config.toml
head_dim = 64
norm_place = "pre"
qk_norm = false
bias = "none"
tie_embeddings = false
init = "trunc"
weight_decay = 0.0
lr_head = 0.00634
grad_clip = 1.0
final_lr_fraction = 0.0
batch_tokens = [131072, 262144, 393216]
Each number is 128 + 24 x the weight over its row's rms, rounded and kept within 0 to 255. Layers, rows and columns count from 0. The size above them is the row's rms in percent of the matrix's.

# layer 17 MLP down, 576x2304, rms 0.0347, rows 195-230, columns 2112-2303
size [ 98 101 101 103  99  99  99 102  99 104 102  97  97  98  96 101  99  96  97 103 104  99  98 103  98 101  97 105  96  95  96  99 100  97 101  97]
[[115 112 152 112 150 163 131 129 156  93 144 180 119 121 168 104 136 110 114 140  99 178 112 102  87 145 126 137 168 178  94 126 133 100 141 113 134 123 116 114 112 108 113 144 127 134 114 120 156 108 149 120 168 162  74 121 103 118 125 120 118 131 146 170 107 175 168 113 134 170 187 136 105 106 157 134 115 178 113 105 149 104 138 120 174 161  99 105  90 124 116 124 120 111 160  86 143 102 132 120 158 113 155  99 136  95 130 130 133 134 168 130 115 124 183  82 123 115 103 135 130 119 181 150 149 135 127 123  95 143 112 143 146 134 109 126 152 105 122 132 166 112 114 181 155 106 107 134  97  97 171 136 122  81  92  98 122 136 106 120  84 127 130  95 136  97 111 116 105 141  88 109 157 136 136 108  97 147 157 154 172 119 137 100 136 103  71 122 142 113 110 100]
 [144 128 115 139 134 118 143 132 136 114 143 127 139 166  94  79 127  94 107 139  99 148 131 129 167 118 151  70 126 146 116 148 128  93 137  81 118 108 161 135 138 118 167 162 134 111 127 135 115 118  84  76 139 125 109 153 169 149 104 134  87 140 143 137 109 111 116 164 100 132 149 140 168 166 153 117 137 118 159 133 118 151 151 139 125 104 131 108 128 130 105 125 108 104 147  78 123 126 145 159  99 109  92 177 137 131  87 140 165 151 111 136 139 126 120 113  69 168 119  92 130 159  81  62 168 148 116 135  88 140 132 110 112 121 105  96 150 126 167 101  98 139 161 171 126 114 102 123 157 122 175 118 143 145 138 124 109 137 131 108  99 110 157 129 111 109 130 121 138 134 102 134 124 121 170 112 157 107 168 163 121 161 171 143  99 146 119 139 105 128 130 100]
 [115 137 133 166 147 106 157 147 148 134  90  64 116 164 107  60 146 116 144 133 174  97  99 161 125 134 136 144 135 133 116 143 148 129 139 102 122 166 124 127 138 111  73 120 121 157 117 180 127 118 131 128  98 120 106 120 142 146  87 102 121 156  69 109 116 145 145 108 115 109 128  90 151  76 150 116 138 131 147  60 131 145 135 153  96 123 151 126 118 107 143 115 148  91 110 116 140 135 132 115 125 165 125 179 123 111 129  98 104 108 144 153 112 143  66 152 153 136 150 156 103 161  80 134  96 130 120 103 133 115 123 129 126 140 167 117 125 127  96 108 131  99 139 105 126 123 171 139 118  95 123 108 168 106 136 124 135 169 120 137 167 126 139 111 130 137 115 117 118 150 150 126 137 149 146 184 142  99  89 124 124 150 121 128 116 141 156 112 139 148 137 149]
 [138 144 108 103 150 133 152 100 112 108 132 150 138 121 110 113 195 142 140 115 156 137 134 120 101 137 160 108 156 112 137 118 109 118 159 159 155 129 129 145 135 174 135 177 153 151 175 105 168  91 189 129  83 150 139 129 163 119 159 122 129 103 116 163 132 109 130 149 138 116 114 144 149 137 149 141 155 182 124 154 132 189 123 145 147 134 107 148 110 145 111 127 157 118 161 100 113 116  87 160 142 101 146 152  95 124 139 157 155 137 101 124 164 138 110 114 121 125  51 121 125 132  97 122 126 104 148 101 160 112 121 134 144 123 152 131 136 146 155 176 170 112  77  99 111 123 166 113 112 115 130 113 137 111 142 124 165 148 147 131 115 162 114 131 104 135 142 128 156 117 172 102 113  83 119 129 111 131 125 126 102  61 150 118 179 140  99 176 105 114  72  97]
 [141 129  95 170 164  89 122 168 104 130 162  98 120  89 139  95  58 113 136 105 112 124 129 195 103  96  91 154 157 168 120 141 125 147 155 129 141 158 150  98 102 124 132 122 154 144 143  80 146 133  56 127 140 130 125 145 139 107 155 117  87 141  90 111  91  86 164 105 108  83 144 153 109 110 122  61 148 119  93 143 123 165  87 106 149 106 139 106 115 140 137 116 143  77 116 111 129 125 127 141 134 121 132 144 100  81 157 120  93 104 142 132 151 126 118 142 106  95  82  88 118 116 161 116 119 130 126 119  81 151 145 156 142 124 112 136 130 161 111 133 105 101 125 166 114 152 158 139  70 139 109 119  92 131  96 117 107 139 123 143 165 177 131 141 147 164 120 108 146 143  89 101 104 127  84  98 117 154 120 116 122 119 101 125 187 129 129  93 164 120 135 112]
 [173 153 120 113 127 129 132 151 111  88  92 106  91 147 180 197 130 108  83  97 168 112 163 104 137 149  92 109 145 134 105  94 151 154 121 136 130 145 176 129 153 126 127 180 127 145 167 187 108 128 131 115 130 134 106 130 151 160  89 141 138 163 103 154 135  86  76 153 133 117 101 158 162 136 104 132 137 152 122 175  79 194 144 119 103 161  91 138  83 157 149 110 115 121 140  47 107 122 131 104  93 143 168 119 184 160  87 166 106 129 116 172 141 148 135  82 158 112 120 118 135 153 140 161 160 139 121 129 120 156 134 111 141 141 121 127 104 110 135 138 171 119 107 110 149 144 124 101 141 137 131 109 112  98 157 114 114 108 141 138 165 134 155 119 135 160 128 140 187 157 136 108 123 125 112 117  99 109 131 121 125 152 113 187 148 120 135 119 103 114  75  86]
 [140 118  90 132 118 170 172 135 146 173 117 168 120 109 101 143 136 123 146 140 111 119 105  91 120 126 121 133 154 112 128 148 142  88 142 162 138 164 172 156 115 140 125 148 152 101 151 164 126 128 119 125 189  73  96 138 140 127 123 135 138 128 116 135 131 104 158 141 117 145 106 176 171 126 143 112 103 150 143 114 126 170 147 173 148 127 125 118 151 103 104 147 119 149 113 101  86 115  84 155 138 102 101 182 122 137 137 140 143 107 128 135 112 111 108 137 140 118 103  93 133  89 125 116 163 164 157 130 171 115  85 113 113 170 101 117 117 153 142 115 163 111 109 121 118  81 161 133 130 119  82 109 122 139 131 116 159 179 102 135 147 138  78 163 143 150 122 135 121 121 118 148 119 128 118 116 136 102  97 118 124 140 132 125 140 133 134 171 149 114 104 127]
 [127 164 148  98 121  80 117 150 145  76 164 128 109 127 127 126 147 141 104 101 166 115 130  96 143 113 133 100 203 182 139 152 124  85  99 126  86 116 104 100 164 180  92 120 107  99 123 189 155 142 124 107 111 116 127 115 184 124  86 125 128 153 145  96  95 150 111 121 126 149 111 135 155 169 128 113 147 124 132 146 181 165  94  93 100 102  93 130  92 138  93 127 100 114 124 109 124 131 125 103 112 174 101 130  73 150 111 104 139 146 115 115 115  96 150  82 113 128  80 148 137 123  97 120  97 109 120  96 108 144 153 144 151 128 137  84 113  97 116 146 145 116 121 121 144 163 168 107 163 139 132  99 142 170 128 128 159 150 127 106 171 118 116 163 112 134 131 137 103 163 160 142 117 122  68  96 115 150 149 162  67 138 123 103 116 135 136 136 130 127 163 100]
 [114 112 118 128 127 111 142 127  68 121 130  72 164 123 126 134 144 126 142 118 126 140 112 135 174 132 157 101  94 111 121  88 137 137 104 169 140  85 107 140 153 110 151 177 111 116 139 149 115 116 115 131 110 110 143 122 128  71 125 121 161 137 125 157  93 110 151 101 137 114 149 121 139  89 124 149 148 106 126  98 132 128 139 181 161 149 126 116 118 139 157 165 122 117 162 139 140 118  71  91 171 135 120 130 152 149 133 153 167 125 144 141 104 113  80 105 134 110 115 141 126 142 146 115 118 154 151 150 120 109  66 165 142 151 136 109 116 139 120 115 124 132  88  94  97  86 101 105 163 147 139 157  97  95 105  90 107 151 138 137 136 104 117  94 121 112  87 124 148 121 157 175 119 129 135 143 166 162 101 140  87 135 148 129 142 111 117  94  79 145 102 130]
 [135 101 102 143 121  99 171 100 143  97 156 101 136 106 106 174 126 129 130 105 121 148 125 138 119 140  89 152 124 134 184 105 143 133 118 138 132 181 102 127 136 105 166 165 149 115 100 123 141 153 142 139 118 131 145  99 123 152 108 118 142 127 117 195 107 102 154 179 130 111 121 153 133  79 115  91 148 167 111 163 209 116 139 130 134 130  95 132 116 150 119 134 124 125 146 138 131 144 146 121 173 130 101 150 173  59 175 119 113 121 141 100 159 116 124 107 162 129 161 136 133 108 157 131 118 154 135 131 140 112  80 170  98  75 116 128 127 110 103 153 105  84 112  91 133 131 139  79 120 154 123 121 117 151  99 108 154 158 127 121 111 189 130 112 126 153  99 128 117 131 130 103 148  83 128 155  78 145 111 127 134  97 111 145 112 106 103 144 143 126 105 116]
 [ 82 121 127 116 132 128 160 169 161 169 107  98 106 123 150 103 100 165 159 173 144 155 132 134 132 113 138 147 145 171 156  88  87 109  95 159 129 110 120 122 118 125 131 146 105 124 128 150 124 124 119 123 131 111 165 120  92 109 158 100 140 124 157 114 119 153 131 115 124 133 125 128 126 137  89 103 136 128 105 156 135 152 118 166 119 128 165 122 170 115 129 159 146  88 110 171  84 133 122 142 129 130  90 128  78 137 111  91 106 151 102 101 160 111 149 118 114  93 100 122 132 173  88 128 130 129 121  97 155  99 154 115 140 116 145 125 178 142 136 111 105  87 147 100 102 128 151 132 159 168  95 130 177 134  98 167 114 118 108 119 174 116  82 127 146 160 151 131 140 136 121 146 137 127 155 125 156 140  99 126 161 117 131 199 107 115 148  99  86 146 144 143]
 [111 122 127 108  96  78  91 140 108 181 120 104 158 124 174 130 126 148 136 149 124 100 161 125 135 105 137 114  94 134  83 116 122  86 120 127 151  95 124  93 128 139 103 156 149 141  85 114  93 140 171 151 153 133 132 157 136 145 122 129 112 124 119 107 133 153 101 152  87 184 118  81 147 142 141 153 125 123 140 123  99 107 107 140 146 119 102 159 161 102 147 111 130 101 155 117 109 116 125 168 126  95 126  99 116 121  87 141 154 169 141 165  91 137 138 147 130 142 156 111 158 114 159 137 131 119 139 158 124 137  76 134 152 159 168 153 116 135  92 125 121 138 107 155 130 150  81 175  63 110 152 171 152  89 115 133 148 145 108  83 164 162 126 130 113 159 134 140 129 140 113  98  87 140  72 109 111 130 105 119 104 134  87 129  83 149 112  92  90 161  89 140]
 [104 103 128 161 132  88 162 153 121 157 132 159 160 125 143 146 150 135 129 119 138 153 135 135  85 132 147 142 103 109 166 121 132 127  76 108 114  59 114 134 129 168 115 118 177 135 102 135 119 138 150 144  97 113 103 111 130 115 142 150 152 103 108 107  96 144 117 124 119 106 176 113 120 192 148  95 164 109  92 107 148 110 111 107 125 103 107 102 116 119 130  67 127 144 138 165 138 113 132 107 150 109 138 169 137 156 161 152 146 149 118 138 118 130 177 125  70  93 148 134 131 160  74 135 133 102 135 180  99 167 128 109 140 139 118 111 109 110 132 107 109 119 135 148 141 140 157 102 129  95 123 129 126 127 185 154 117 122 153 138 132 125 148 165 116  95 107 143 147 101 150 121 124 155 161 107 165 139 180 105 116 115  87 121 150 166 108 142 152 108 121 169]
 [134 118 111  89 164 140 143 127 120 109  78 137 143 135  88 106  83 129 137 188  96 142  92 159 147 132 103 145 135  82 112 157 127 105 133  92 127 115 121 123 125 170 116 187 162 110  94  96 142 111 159 101 124 148 107 133 149 102 130 160 106  98 140 135 125  65 104 136 137 142 193 108 141 157  79 109 114 131 134 123 108 139 132 150 103 138 111 111 149 114 115 146  93 132 146  68 127 134 118 117 161 129 114 115 110 122 116 148 134 158 169 127 116 146 142 124 125 113 159 150  92 111 102 137 130 168 131 137  98 167 115 132 120 117 118 129 115 115 130 133 153 103 163 119  47 117 117 118  98 134 116 153 129 118 102 116  94 136 105 108  98 105 119 113 135 156 146 166 133 102 134 126 109 132 141 132 141 106 126 153 117 111 117  80 116 112 111 127  94 164  87 107]
 [138  90 123 131 140 156 104 143  96 120 157 141 107 129 114 114 117 143 151 141 151 162 127 142 130  96 139 112 120 140  84 140 110 125  86 124 140 159 164 117 113 126 150 165  94 149 120 126 166 100 123 168 107 143 130 162 115 113 164 165 145 183 121 132 127 120 140 124 111 120 149 136 140 114 115 123  97  82 156 109 114 126 137 134 122 117 112 136 122 168 146 134 137 136 174  83 151 146 133 102 128 143 118 134 114  68 155 140 130 122 142 140  86 121 126 127 146 147 147 111  80  73 158 118 117 193 147 167  97 110 120 106 118 168  80 128 133 171 131 120  89 131 125 130 167 126  89 136 110 181 113 100 135 189 119 142 144 160 132 141  89 130 100 108 137 137 139 127 122 149 161 145  71 126 136 145 135 136 108 139 161 126 167 148 118  83 135 137 154 106 124  92]
 [158 157 168 147 103 154 143 142 109  96 129 144 118 139  82  96 138 137 136  95 141 151 144 126 143 141 138 125 124 117 129 136 164  96 101  67 167 150 138 112 125 137 135  76 116 111 134 131 132 141 120 131 119 108 129 125 134 161 128 148 116 121 118 148  97  87 131  83 107 109 111 131 135 145 146  88 166 152 143 111 119 124 161 136 109 181 110 116 130  88  77 167 115 135 139 144 116 138 113 147  96  66 118  99 140 114 182 128 110 136 150 125 105  72 143  95 107 101 123 187 127 141  97 147 145 166 138 137 132 185 187  94 122 123 131 120 127 129 124 138 130 122 190 144 109 141 120 112 106  79  92 155  91 106  88 136 106 111 127 132 137  95 138 164 160 120 102 119 129 107 149 142 126  95 132 111 132 135 129 122 107 107 114 140  72 118 112 158 145 146 121 110]
 [133 132 143 148 124 118 126 147 160 175 138 129 115 149 139 107  99 111 145 141 110  98 131 124 127 161 133 110 148 178 120  61 119 160 122 116 120 115 149 206 138 134 134 120 119 172 122  96 133 159 124  99 110 121 148 147 102 144 106 177 128 136  98 128 150 138 114  45 152 133 130 126 106 166 122 101 111 153 134 121 105 108 139  94 101 171 118 167 153 111 108 136  93 121 144 115  85 126 116 119 102 146  87  80 109 121 151  69 118 160 108 112 159 112 152 160 125 110 129 124 113 137  85 142  82 158  92 124  89 124 101  97 125 144 134 118 131 100 117 115 174 174 106 119 109 161 101 160 106 149 121 116 139 129 153 135 110 110 159 123 135 143  62 135 190 146 131 123 120 117 145 133 157 131 120 111 154 153 145 117 129  90 127  82 120 110  90  88 111 127 123 139]
 [115 130 127  79 121 132 129 139 165 149 111 108 142 108 145 125 122 167 119 121  96 151  96 146 128 117  90 108 129 138 124 121 107 141 112 169 100 122  97 134 145 113 101 118 148 134 160 120 115 116  88 123 100 127 104 180 101 153 136 152 134  87 140 136 163 112 124  80  91  98 140 124 121 114 150 148 133  95  82  99  90 142 126 109  67 167 155  85 138 110 129 104  94 106 137  48 143 128 132 128 129 104 170 143 115  72 103 109 143 143 110 112 138 183  88  96 129  86 104 129  96 130 130  92 124 136 170 147  94 122 146  97 104 127 114 133 158 129 143 158 125 125 119 176 124 123 123 107 145 132 113 150 161 127 128 162 128 159  89 108 140 162  99 162 162 103 114 146 104 120 139 113 105 119 155 146 139 123  91 106  83 148 115  86 135 116 118 144 143 128 110 152]
 [122 134 143 123 110 122 130 187  84 152 154 147 116  89 123 155 105 104 119 119 126 106 117 110 165  93 137 146 119 139 129 117 124 128  91 134 138 107 140 144 200 124 130 141 123 115 117 126  90 100 121 117  99 146 133 135 114  90 128 121 138 117 146 188 145 135 135 118 144 120 136 133 122  92 134 144 116 140 119 141 125 126 116 131 132 122 138 141 154  98 128 127 135 121 119 169 171  86 165 111 132 114 131 126 130 110  88 105 110 180 117  67 127 143 106 123 120 124 147  95 150 129 105 131 143 140 138  66 192 129 162 132 154  93 128 121 126 132 120 154 123 143 103 112  98 150  93  68 101 127 126 115 118 138 105 134 112 136 164 116 142 131 126 136  97 158 119 113 112 169 168 132 144 144 100  47 130  93 111 154 158 132  91 159 152 109 133 126 108 121 100 112]
 [136 139 159 160 115 105 195 128 139 131 135 158 156  76 158 125 124 142 138 182 113 131 162 107 151 136 117 142 112 140  71 101 165 120 138 117 152 123 161 154 153 127 121 144 118 129 151 120 108 147  91 101 170 143 138 147 152 169 112 182 118 167 149  73 133 156 138 153 123 128 115 122 181  97 124  66 141 133 124 108 104 133 147 170 135 152 133 118  95 127 145 124 127 116 122 144 168 129 142 103 145  83 141 143 107 130 136 179  87 112 142 170 124 111 121 146 132 148 140  77  89  86 103 118 164 111 123 132 126 155 126 134 118  91 143 148 114 115 127 171 121 124 125 112  87 131 111 126  73 129  77 126 176 149 174 113 145 128 137 141 114 134  66 143 166 150 131 145 127 160 149 159 139 115 161 136 132 135 147 122 125 144 156  87 154 133 131 110 112 142 139 113]
 [104 182  88 136 145 112  79 120 115 115  88 158  76 119 175 101 120 158  87  93 101 139 160 127 139 127 151 171 136 118  91  97  87 134 126 148 133 135 124  86  81 129 134 139 108 117 101 106 151 165 166 122 105 147  88 129 161 127 113 108 132 136 117 151  80 106 152 122 188 174  94 130 135 118 128 185 170 126 145 115 132 115 119 138 118 119 120 156  98 168 146 103 117 166 133 134  94 106 120 127 164 174 178  94 166 122 157 146 151 123  85  92 107 123 118 157 144 111 178 132 114 125 100 161 133 149 107 132 119  93 132 107 143 132  97 120  90 161 103 116  98 113 159 107 102 139 112 122 121 140 127 110  87 132 108 106 120 114 140 152 120 112 119 106 137 120 141 117 129 115 130 143 102 143 121  99 128 128 115 154 118  84 105 167 113 152 155  91 107 123 135 105]
 [123 158 131 110 122  88 129  91 124 116 166 152 102 138 155 161 104 145 118 134 177 103 111 120 109 103  99 129  74 159 107 127 107 113 123 138 144 110  93 130 159 111 123 105 190  98  94 127 152 134 123 134 181 135 140 153 136 119 142 101 135  97 132 118 105 126 122 118 137 112 110 135 146 133  92 155 138  93 120 126 122 136 109 133 126 133 150 113 121 123 127 117 195 158 133 173 114 147 126 169 141 155 146  84 104  93 122 125 141 117 111 119 163  90  94 164 135  89 135 149 129 140 150 113 137 134 145 108 143  78 157 122  92 109 124 118  97 114 166 117 108 133  91 142 136 139  96 100 152 107 115 132 110 129 133 127 143 115 111 135 124 107 139 113 127 139 128 118 196 144  88 101 118 107 104 104 146  98 125 143 105 107 143 104 149 144 115 142 109 136 117 160]
 [104 145 139 121 159 140 143 101 121 150 153 119 131 148 111 147 116 186 139 123 117  93 136 151  78 145 194 165 160  78 162 155 154 152 137 125 145 120  82 143 106 180 106 110 151 130 135 109 159 125 108 108 154  94 125 129 132 116 112 159 126 126 159 125 113 107 178 151 149  91 126 154 137 104 164 132 135 149 123 116 136 144 148 129 149 145  96 155 146 147 113 151 104 145 118 126 177 147 154 104 131 129 124 119 132 151 118 138  93 161 113 102 142  73 172 124 154 128 108 132 133 131 123 107 174 102 137  96 107 150 145 101 125  98 120 120 178 164 111 176 140 144 137 104 135 118 118 168 132 150 149 124 114 132 182  95 162 151 110 110 117 132 106 137 148 122 108  99 106 141 117 121  75 100 133 130 110  95 134 196 117 131 151 137 131 133 138 131 137 114 104 136]
 [178 120 158 111 131 155  99 130 150  89  99 115 118 124 115  83 154 149 100 138 117 128  96 159 111  89 119 134 126 125 104 118 142 127 121 125 109 117 127 145 154  93 149 144 130 150 112 126 117 108 159 148 133 152 118  93 145 172 100  84 113  98 141 132 165 117 143 153 143 110 128  93  98 117 109 156 158 129 153 125 154 114 105 101 145  99 132 158 113 127 127  81 136 106  82 114 126 111 155 136 127 136 128  99  97 133 142  93 143 127 156 117 118 137  79 121 150 157 134 119 141  76 167 121 129 112 111  83 168 137 121  92 104  94 140 118 153 129 128 105 134 122  91 125 111 122 120 132 123 145  95 128 144 137 124 162 145 181 115 153 171  98  96  95 116 154 133  91 118 137 118 136 147 111 135 141 121 125 138 103 129 125  82 146 113 124 164 135 148 113 124  81]
 [144  83 129 100 166 140 141 146 156 179 151 138 100 132 182 108 145 129 171 134 108 126 144 127 144 162 164 118 167 120 176 127 106  84 146 117 133 129 129 108  83 133 158 138 161 143 128 134 106 106 119 144 111  97 130  56 165 173 146 123 116 114 125 124 124 142 123 126 101 129 150 117 112  94 157 145 122 110 149 124 192 153 122 136 136 157 162 150  77 151 149 162  89 107 110 103 122 176 149  91 180 117 138 138  86 182 123 130 111 131 180 141 133 133 128 139  93 129 106 165 162 136 112 132  83 111 111  72 148 114 118 114 127 109  93 126 114 147 149 108 172  98 170 111 135 154 113 145 124 229 140 149 131  93 119 107 128 137 186  93 120 159 125 162 146 138 133 123  94 110 132 126  78 151 169 122 128 100  98 122 138 136 131 157 153 122  96  72 122 165 104 144]
 [126 125 134 122 124 121 136 160 168 123 120 127 140 119  97 169 152 107 124 106  90 136 137 151 155 128 150 113 146 134 102 128  96 119 176 152 132 119 140 118 103 157 148 132 137 139 118 135 146 107 111 132 113 107 140 130  73 158 152 101 149 117 127 149 121 105 164 121 107 193 132  97 165 157 113 115 125 123 157 144 122 132 142 116 105 136 107 151 160 125 127 154  94 126 146 117  78 121 131 142 122 118 107 140 158 149 136 129 127 135 131 130 102 151 131 101 137 135 120 107 138 153 129 144  93 144 159  82 134 145  84 121 152 148 115 174 111  98  72 150  89 141 126 106 149 122  79 136 106 165 135 139 138 108 102 186 131 184 130 114 131 115 121 126 142 138 142 137 134 119 154  83 128 147 168 141 167 135 149 126 132 142 127 127  83 110 103 147 125 122 120 134]
 [130 115 156 108 140 117  88 124 112 117 158 152 122 133 123 136 147  97 124 141  69 132 136 120 108 128 131 165 136 120 140 111 109  89 121 144 120 138 131 124 135 102 155 135 127 115 120 141 145 124 123 142 152 105 112 152 146 104 138 108 122 140 131 160 121 135 102 112 120  74 105 128 108  96 129  95  62 165 128 135 112 134 121 115 143  91 131 135 106 163  84 145 134 121  79 161 114 133 134  88 102 150 133  83 158  71 149 130 111 115 150 118 141 117 124 124 132 167 131 106  97 135 128 133 110 100 110 119 137 157  94 168 138 154  94 127 111 110 146 110 139 135 113 110 122 104  96 100 182 111  93 136 107 165 114 153 158 151 115 108 147 119 119  88 136 102 120 192 116 140 174 146 146 154 104 130 121 123 122 106 151  88 122  93 150 124  61 103 128 134  91 137]
 [105 117 110 100 153 137 123 154 122  98 149 162 128 130 133 149 158 127 129 144 102 117 126  92  93 108 117  96 109 134 103  97 135 139 152 131 122 127  99 102 142 131 147 147 148 102 146 119 112 154 121 159 131 145 104  95 173  93 137 140 202 105 127  94 112 129 110 153 115  97 162 125 131 147 154 126 178 132 112 151 124 109  87 110 150 129  99  98 115 125  85 136 138  75 136 134  85 113 126 152 126 116 126  75 126 139 105 145 111 166 140 152 100  83 119 134 102  78 117 117 158 135  73 129 147 103  85 124 114 120 130 144 134 128 135 152  90 115 127 138 117 110 144 116 119 113 116 102 165 143 119 162  71 127 106 120 128 135 139 119 177 124  94 125  96 168 134 140 134 141 117 136 146 155 125 159 115 138 158 122 124 142 106 143 155 116 133 108 110 164 140 111]
 [104 103 158 143 130 120  90 145 195 172 155 163 156 116 153 148 147 145 162 157 128 146 137 120 139 118  94 127 117  86 119  93 106 150 123 154 125 160 104 138  95 104 116  92 138 125 124 122  87 109  83  95 143 112 156 132 168 121 112 110 101 143 123 129  98 113 123 123 142 138 156 112 116 162 122 118 107 150 155 150 156 140 183  98 125 169 150 143 102  72 110 120 142 123 157 125 113 123  57 147 164  81 107  86 113 105 111 129 140 120 113 139 128 131 147 139 117 110 132 106 159 127 133 118 122 128 108  98 147 116 125 157 145 159 134 107 128  81 129 148 132 116  90 156 134 129  89 113 115 144 106 128 117  86 136 147 145 143 140 144 131 136 135 107 118 137 135 126 127 100 167 144 115 145 133 125 134 100 151 131 147 144 143  88 147 127 172 129 191 158  75 139]
 [148 127 111 122 102  92 111 114 137 156 124 130 111 166 103 144  68 100  81 100 106 127 199 124  98 151 137  78 144 123 113 110 103 133 111  93 115 143 144 154 131  96 137  82 101 114 139 160 135 115  77 110 102 188 166 130 139 153 142 146 133 135 133 146 168 102 161 135 118 169  89 120 118 132 153  85 137 106 147 126 144 157  97 154 130 108 135 162  95 107 125 122 137 140 105 145  85 124 103 130 117 123 152 129 178  93 190 134 170 161 104 157 136 140 150 125  89 104 106 119 101 143 156 158 109 144 161 112 137  88 156 110 160 171 131 123  81 122  98 152 134 155 156 103 162 112 149 139 128 139 158 110 130  95 151  73 120 146 142 129 114  75 133 143 107 142 141 134 117 121 180 179 107 124 131 145 124 101 131 143 138 111 116  98 103  87 145  97  96 124  82 173]
 [111 116 156 163 108 102  72 119 105 113 130 137 143 106 156 122 128 108 146 111 150 121 124 109 118  90 113 166 147 152 105 106 157 113 115 112 142 117 156 129 143 143 106 108  97 138 131  90 167 106 134 132 146 104 134 160  83 110 129 161 122 101 138 134 121 134 144  87  90 154 139 119 103 157 113 116 151  73 159 111 108 157 127 123 144 135 100 159 116 141 111 125 123 125 127 132  94 126 154 130 121  95 120 115 152 130 129 115 126 108  98 153 137 149 137 121  93 140 149 129 126 129 104 186 122 122 123 133 113 114 137 156 154 151 171 141  81 151 188 121 112 153 158 126 138 139 146 153 170 130 134 122 166  78  97 108 102 133 102 116 115 123 124 117 132 107 100  96  61 125  90 133 146 116 173 147 132 142  88 148 125 126  96 162 133 117 110 166 145 140 145 150]
 [150 138 125  88 103  94 150 119 128 101 130 138 122 124 138 132 137 103 100 113 114 128 153 163 111 123 124 121 131 154 133 116 173 121 155 148 139 138 152 139  87 123 148 132 130 103 113 126 113 121 133  83 160  94 107 120 128 112 108 193 122 163 126 113 169 114 104 128 154 134 123 169 118 144 115 152  88 132 180 148 134 183 116 160 100 153 120 143  86  95 104 118 133 129 133 104 109 129  93 116 136 148 151 103 159 127 158  99 138  97 102 151 153 175 157 168 143 135 156 138 108  50 102 136 143 169  80 150 104 138 139 113 117 154 103 182 161 163 142 149 144 157  93  62 147 134  94 116  94 151 122 113 117 175 122 109 125 117 149 141 147 169 148 128 106 163 114 122 108 106 150 104 115 136 163 142 111 154 194 135 151 132 149 166 133 133  96 133 124  95 180 157]
 [131  99 169 142 118 118 116 139  88  95 135 125 103 112 125 104 131 107 116 125  98 148 151 134 120 135 152 164 140 104 119 149 159 116 107 117 138 125 106  97 129 181 115 160 167 109 122 181 115 158 136  94 142 132 102 149 107 184 125 143 135 168 141 136 125 128 118 142 155 150 139 125 131 137 139 131 149 120 121 140 146 125 143 135 124 110  98 154 114 109  90 145 110  98 125 136 148 153  92 119  90 150 159 104 109 157 148 165 138 148 132 161 118  90 127  82 157 136 113 138 104 129 125  93 168 106 151 111 136 112 106  84 110  87 155 131 128 133 155 131 144 128 113 138 134 138 117 105 132 148 172 106 121 137 106 152 143 109 137 142 164 137 156  97 105 143 122 131 113 109 162 127 131 125 159 119 146 133 156 138 102 101 150 168 143 111 175 147 126 106 152 123]
 [134 134 130 152 126 193 121 114 140 115 137  96 138  91 133 101  94 108 126 114 154 120 117  94 168 130 118 150 133 162 117 172 150 117  94  92  94 152 158  91 122 154  85 153 136 144 116 145 192 126 120 116  92 154 128 144 127  99  87 122  79 126  85 142 139  92 101 157 118 139 122 153 115 123 142 122 105 102 129 104 138  93 136 142 143 121 110 125 111  99 134 125 111 142 181 175 149 159 151 155 153  97 109 133 121 140 133 105 126 124 160 141 151 134 106 118 133 119 136 134 131 109 144 139 132 169 143 167 131 127 170 147 144 114 128 129 112 118 133 145 119 129 152 151 174  92 142 116 153 119 122 108 146 127  90 194 133  99 140  97 175  91 105  76 111 108 113 122  92 163 107 120 107 112 124 151 115 143 118 131 126 138 139 143 103 182 135 111 100 139 114 107]
 [178  95 112 139 118 101 112 147 149 131 111 115 137 126 140  94 155 129 131 111 137 130 109 143 127 122 134 127 140  91 132 138 118 110 114 123 140  99 122  90 120 126 114 136 151 204 115 130 145  83 137  86 121 106 140 117 114 122 133 155 111 145 137 123 125 110  94 177 153 105 182 103 142 147 144 123 142 115 179 147 131 140 150 150 134 122 145 137  97  97 146 187 125 106 138 156 131 132 144  97 115  91 133 155 111 105 107 143 121 154 188 162  90 100 196 148 120 167 140 144 153 105 169 167 103 115 157  75 130 145 116 144 104 113 167 100 155 140  90 136 175 125 184 174 147 158 160 135 135 161  86 121  93 189  88 179 105  79 148 127 131 132 135 100 127  95 121 101 106 141 156 119 100 144 138 150  95 147  79 122 149 130  98 117 106 151 149  89 156 150  95 104]
 [147  96  97  93 152 171 155 140 131  89 134 110 119 132 146 144  91 160 112 148 130 118 150  86 120 128 160  90 118 150 117 139 107 145 113 154  92 146 153 117  96 179 131 162 132 173 154 144 172 160 148 129 148 128 131 125 186  92 131  58 135 101 113 122 125 151 149 160 101 183 105 126 163 110 138  97 114 102 118 108 155 155 109 141 112 101 109 121  99 143 128 155 168 123 116 107 118  97  81 127 145  76 165 184 105 136 165 154 123  93 150 140 114 136 132 149 145  92 147 170 129 103 113 108 148 120 176 114 145 125 108 151 159 158 124 166 100 159 166 135 152 134 179  84 145 156 134  95 118 159 114  78 143  71  91 126 159 103 123 151 136 128 139 132 122 140 136 101 111 150 107  99 109  83 124 112 116  97 170 150  74 131 188 105 117 109 104 162 116 142 130 102]]